Weights of a small GPT-style language model, trained from scratch on English Wikipedia: 12 heads of 64, vocabulary 20278.
Each number is 128 + 32 x the weight over its row's rms, rounded and kept within 0 to 255. Layers, rows and columns count from 0. The size above them is the row's rms in percent of the matrix's.

# layer 4 attention output, 768x768, rms 0.0498, rows 0-13, columns 576-671
size [ 95  98  98  91  92  97  92  99  99  91  96 103  96  93]
[[170 113 121 114 191  92 143 158 117 127 160 129 133 123  69 155 180 137 158 124 159  78  92  78  95 125 120 138 124  86 183  99 128 167 118 114 156 137 110 136 171 119 132 168 104  72 148 122 105 113 144 137 130 144 130 143 104  84 141  92 169 130 108 127 103 208  72  93 103 167  51 110 146 149 124 173  87 116 163 142  58 140 165  83 145 133 199 160  72 129 127 163  89 176 148 100]
 [119 132 154 188 139 128 105 136  89  95 203 100 110 137 110  94 100 128 146 137  77 154  88 154 136 115 120 129 153 140 107 159 153 113 158 120 121 136  71 104 133 166  83 201 184  98 158 110 114 160 144 166  87 117 142  96 105 141  84 147 126 104 177 137 129 114  56 102 159 159 125 180 111 111 146 122 145 121  73 139 141  96 184 142 143  84 111 129  98 134  85 105 110  90  96 130]
 [102 136 116 154 115 172 151 100 137 105 127 108 143 125  95 136  88 104  67 163  92 138  78 128 141 122 129 138 134 163 166 124 118 170 165 162 151 165 147 197  77 142 124 137 102 146 135 186 108 119 151 126 135 157  77  96 122  88 121 135 147 126 135  80 121  99 126 125 172  70 135  77 120 107  94 154 140 132 135 106  93 110 108  87 143 135 117 147 105 148 150 102 143  98 167 150]
 [ 97 162 116 122 147 116 146 118 105 121 155 123  91 113 158 134 155 101 167 117 156 131  91 101 104 209  68 158 105 152 147 145  99 131 164 116 135 119  77 118 140 146 124 125 139 122 137 135 216 150 121 111  94 100 162 127 147 108 161 106 136 139 104 119 108 136 134  74  84 122 145 205 131 109 154 122 132 103 132 107  91 138 179 128 149  99 132 112 109 164 104 156 107 126  81 117]
 [163 104 144  94  88 146 149 142 154  94 164 125  91 102 152 119 165 159  54 141  73 174 109 101 109 125 114 109  98 101  88 146 104 142 176 128 141 165 106  80 149 152  34 171  90 106 153 158 114 159 145 188 110  72 122 142 110  94  94 111  75  40  90 131 132 166 105 125 138 128 154 163 124  66 127 122  68 137 136 140 149  93 112 164 126 107  89 127 109  75 113 132 191 158  84 145]
 [ 79 133 136 129 138 113 126 106 132 107 117 135 143 123 156 163 139 183  74 154 137 142 130 125 133  92 159 145 158  83 102 182 120 212 139  79 140 152 104 120 107 168 130 121  93 144 131 144 149 113 146 170  84 150 191 110 148  99 102 185 149 176 155 162 112  99 193 196 122 116 138  77 149 115 167  62 137 134 117 167 156  66 115 118  73 132  98 152 154 129 140 173  58 134  91 129]
 [110 125  98 172 186 183 153 106  87 184  96 114 133 101 145 134 128 106 143  88 113 159 104 159  93 151  98 168 105 116 130 139  80  85  86 116 155 151 121 111 131 108 186  69 131 100 150  96 107 138 111 153 167 114 168 168 156 124 152 157  97 124 111 185 115 160 118 139 135 148 152 136 109 114 135 141  94 100  95 177 163 136  67 145 119  58 159 147 141 160  91  76 140  55 142 110]
 [169 110 151  85 155 144 134 119 167 127 138 115 155 129  38 136 118 101  88 106 139 142 101 141 143 133  92 119  94 132  72 143  92 131 143 130 162 147 118 112 156 128  71 134 133  93 140 109 124  97 155 114 126 129 160 117  87 160 151 124 146 179 123 182 100 148 151  87  97 125  93 153 110 121  95 161 173 105 182 173 137 126 105 132 104  78 150 202  76 147 177 105 148 155 140  82]
 [182 139  97 104 106 149 171 144 128 126 147  97 123 126 159  71 199 115 120 141 132  93 149 117 151 151  84 127 129  65 110 154 188 102 111 149  87 142 126 113  77 113 128  76 133 101 128 187 139 129  77 137 143 103 153 168  56 159 107 116  88  77 117 111 118 123 154 123 156 138 110  98 135 114  71 103 216 126  76 124  60 121  97 102 103 165 160 134 154 110 125 103 116 140 102  84]
 [ 73  96 140 104 147 100 158 139 157  69 167  86 145 131  93 109 157 165 133 108  75  97 103 145 138 100 108  95 163  74 152 151  89 190 129  97  76 146 102 148 147  42 140  94 124  71 171 141 135  81  95 103 126  71 111  94 118 155 114 135 209 117  83  75  86 109  98 138 137 128 122 111 115  71  82 145 134 106 114 169 135 144 152 122 146 113 159 144 163 120 166 118 127  88 124  98]
 [131 165 132 147  81  91 135 132  67 101  94 151 184  96  98  98 114  85 130 180  75 118 102 122  79 160 196 191 146 133 144 132 158 112 201 177 181 128 131 103 236 137 174 169 133 162 131 163 132  81  68 143 117  84 100 122  91 126 108  98 155 116 128 124 140  73  87 145 176 167 194 193 117 120  80 132 165 145 136 158  87 117 166 162 104 149  92 124 100  91 174 152 190 202 147 145]
 [ 72 136 129 133 136 104 117  98 151  71 140 103  90 143 115 102 139 115 101 174 143 111 102 136  98 173 102 106 108 109 120 122 126  90 133 106 105  87 120 188 152  73 132 120  99 134 135 157 115  96 123 131 133 124 107 159  97 142  85 141 155 126 123 114 118 108 117 115 145 152 151  97 139 137  94  66 129  50  62 129  77  92 151 122 120  62  97 120  69  69 155 133 110 132 132  86]
 [134 114 165 150 100 168 137 128 143 100 111 139 187 119 101 117 138 134  96 220 140  89 159 121 109 117 178 155 174 162 136 132 204 134 121 125 180 135 109 116 192 125 145 159  94 116 116 114 136 188 132 182 134 121 150 119 106 176 188 131  82 129 148 136  97 139 159 145 133 137 155  95 170 151 126 100  90  99 103 109 138  88 154  67 139 120 176 108  87 121 147  82 113  88 137  97]
 [137 131 114 160 125 192 118 182 120 122 179 133 163 107 169 126 150 164 163 112 107 112 107 141 131 103  87 110 123 117 161 122 190 153 140 121 117 115 168 121 119 147 134  86 130  98 131 135 141 175  78  71 135  93 112  93 165 123 166 126  98 138 159 103 118 159 154  84 183 133 121 141 154 126  99 171 152  90 131 166 158 119 125 118 106 122  81 158 108 163  85 141  96  80 194 142]]